Weights of a small transformer language model.
Size: 10 layers, 4 heads of 64, vocabulary 2048.
Architecture: LayerNorm before each block, learned positions, no biases in attention or MLP, tied embeddings.
Each number is 500 + 50 x the weight over its row's rms, rounded and kept within 0 to 999. Layers, rows and columns count from 0. Numbers have three digits each. The size before them is the row's rms in percent of the matrix's.

# layer 3 MLP up, 768x256, rms 0.0568, rows 483-504, columns 192-255
102:578503483591598496587482522490550547419425560557554433510500461477504480461550496483415434498477427523483478508533525472447583491440539520501492497468471491407429580453547438580483465516589496
099:567516528515512573537507515424449506462499541594500527515498484494317493452479429431569476568326532463482542406501492495440520524436510470449503576475455539553475552532417510428536469476402501
099:482518510544525572635487569506457488469511478453484426530501373527447576463454529553444511508541530382476494424521473498447461560494632522456545471505449582465486437400497452520517502522519485
100:546514524428556565476444460419498488462548555486606361475525454530449572505454619517466452419541452403428498526494462479444504466548461571477508507552459566400490566506530560470557558546526550
096:550578475538486527564535534422448500501540526511543416552450513456445547510522491421562488513418575535461541398500441580447551486517557510565525496485583567567481431547528458539479424458469451
103:505511388435564474566391543466470499532529475553530418502508485413542559538501493492429557390526459545502497494562429490487560460492443552437491532469468531477554536524430515564516527651548525
090:616486512596525502515522572469484484444516562414528438484491389449600437497544544500499512561546535444462518466508521507519552522425453470432537494536480487483521504525507487514486495494538429
101:463450441467530603549457494530505582482465464623620373548620484461515437526590495482442511449531566393500503514537537479511493470575487442402504530455470427452462562551441495501537442565460505
105:505566462435512501484523465531569484520459455531562461497549461531417489589423562430430514490459446551465546468527503519479517432528572501495444525465462481454446503522544416522521494550503542
093:546548537563503545555544509462515480461487520529445502571501478516614508529598534485555539442391591512477467547493536498435593516483534489438452484472482619424367485583464464480530443542448445
097:451467445457572538488518495427489542606568554526479472549499416439493489522508512419419554421504559579442402534566574519575484539519544490443483542457591447409509545503540511462531501459586488
098:524443562504557393583437478474517559442519630470508456502488445414450424478480498446455525472479455533440599527514456552435560496434590414514419496433523536452474486497484524485543514627553550
108:409518445491554609586435573426482520518492504490465541390492401524522482451524553524533511461493598441447396419543559581588546409527481473542561486426523476478481636547448558512522429497444493
100:543515478460562516529496528464499481493483545508450528442563443493490552413466518520522344528485541537554495473545458496523479415563396445440552458513494518490504593516422525477526512580485516
101:487492563440551532540502498513513503439660513519559465490562485545407495467449443544517456541601498439528519508483447443539407386526607492458430547420518485461494594551495446477467504525524436
106:477566398459521545556460470410512565570494513501559550488405506499534511452579521440463491397462535486492442580473483550456358475536625526430514551488575583482499507508445517536551517474505459
103:544482452400523432513436541445507520533537502476456526489579490468454589459493434439507452544468570576437394421605485497510600547495429508455455556515538507527485499539463520522576466460506479
102:523522490507588616534453586452601514646518509479533550556427487483470509423479495472494576400519515528467439522504449529489514375506532481543654495510623579526508504505514438521497467529524561
092:497593512436512475470513458485512470403600575543453465514579444471472505413437499415541553545581477476544557364464523499419518481459542490488458564527473481414576638588530563480477401426542550
106:581442523534546503475441521544560551533485525487441583508466469538473513392429572538396413410497500487488436500477532561469529452476572534503522478449497538413460595488533478594439514558574532
133:541489456513527560533477560527578452541484516542449471458490568429477488477540470529408472455470545496421416492391486472518567450497549386545494440440638521498434516536408447536574432608427494
098:556529522457515565574533449444549482433512484537555436528444476474441514540615453472457442421530489486461468534491486455434507501459505584560467548452493512501518539522568461554436449453564561
# layer 3 MLP down (transposed), 768x256, rms 0.05, rows 483-503, columns 192-255
106:518545475509475468591393469530466509571516516437440566648477429491489497446547579505514538465498567556451534481553493438499418576440468539485579597516465406554483434507483522489464461529499529
097:426520510418578564455437419606429491558543414488477460454509509475403504480449464455577490508544466471512548550550509450502505535404467485561462525395507565538476510521534577514520521605534571
100:530436473526518423387541536517479531463520495425544501438576580431471564496465548549472474641500538565485429584476548434599425509531398558507522539452555512422553518502503451561526575501454510
100:455462508454580424526477506406488506544412441494435476518437501401532533512503582454476537468492538438450567577539468587458495558585478440475477453514533454491511566630443444447514535548567502
096:494537519452498395517582495517600592495447468443474411437459484495434526489515497598498466554518512466524528516579516497517510489457526430523586504547469531458576510539595491507497512562512528
107:535548508562455503442412469499516445452472415515557521434533502499570593504482461500488535622489461551524484512573485454515428493486515443532517558473473447457493526483530486558517425495511504
091:438558424524531489471497463502555462492428487479465519479609434506443474470436491522553506500486543574492510547576487525612471431573503611515529459487584483589506508451512517509420501423489532
096:451504521459465583411558476443521520472446470369471516515422534521423534509433539573526489475342503522514563432542510502477537519594583485494510501503420535440345497458454557430510610435492554
108:420510528515429433577475508454450493534491450491472488620494489505489550517551427484443526541510477477523507507525547449502546551489503567519440443434459511434579500481444602529613465479510475
093:499469485444540541559500492472504337419424412526577532436498420567517536392484427477458472554529507421574528498509454573549451471520472516464546483517465485543504468586511412473546451471500561
097:476505552569423613470519507440515589594514453542489501572518377545473479462600479463528501575520431409585546480461530409518512501552562498425554521555503478559545564603476556467446423499567461
093:481528551496543476473463412463414579538494466497396490415511531515583473480543559460467572536488546490437499473549506453502479544494448474529602487444497499582497483510513531520502480504429532
100:545466478478470479495487520491531317482565597518502446495471482524388495512454539410543441467463524463581556504488398495480560520555571500448498388548589563483509488551458549521615431473537555
104:442391414548568418544491498440483585548566551455467508530478444531509532417458530427487523453477457618417442477580476550441561501510563516548382470531510535525503575517441555419539493543561426
102:486503420528550473499501404417519479507464390530479472530485433525477472447522419521491515601478419571453533574492512555482454517510501544522478531449478583515522518475475496541528559474468505
118:487605477499514482497546468493548549473599476465606556487486532469570455478524592597471500523470516446473465520457469470498464580623519532502547465464461482562610502434587441503472495579450409
102:403531510477482550509545526566480505586535498493470535597555510482459516453543513560461522506576510495495512520482455504499534476474606448477513585453571541506566406404471426448438542516515506
098:505556583525431441472586520515455304513511580582380490544487504455508423522500513540495415584474560527551510434424614554534493448465518524503569495455575513477497456466411546507499455517481486
095:503455596457431463517457572557454434524496511511530464592443575492557474500483540547498485512483474568516507501527523504507421486480428496503438363450504566557463427419551458517503504581525383
099:547417477542525430490543542564495291393532599461443496553521564469550521450547456500504443479555538498476509527485503502427503530532481503637480383488583498580387454590543448482517550516518507
096:476418499507545485467475542513534000485508481525498485509470492469474564526510521521495487519491558526510501476350560494498527498530502450538521394504594531501437533481520509521502522512542524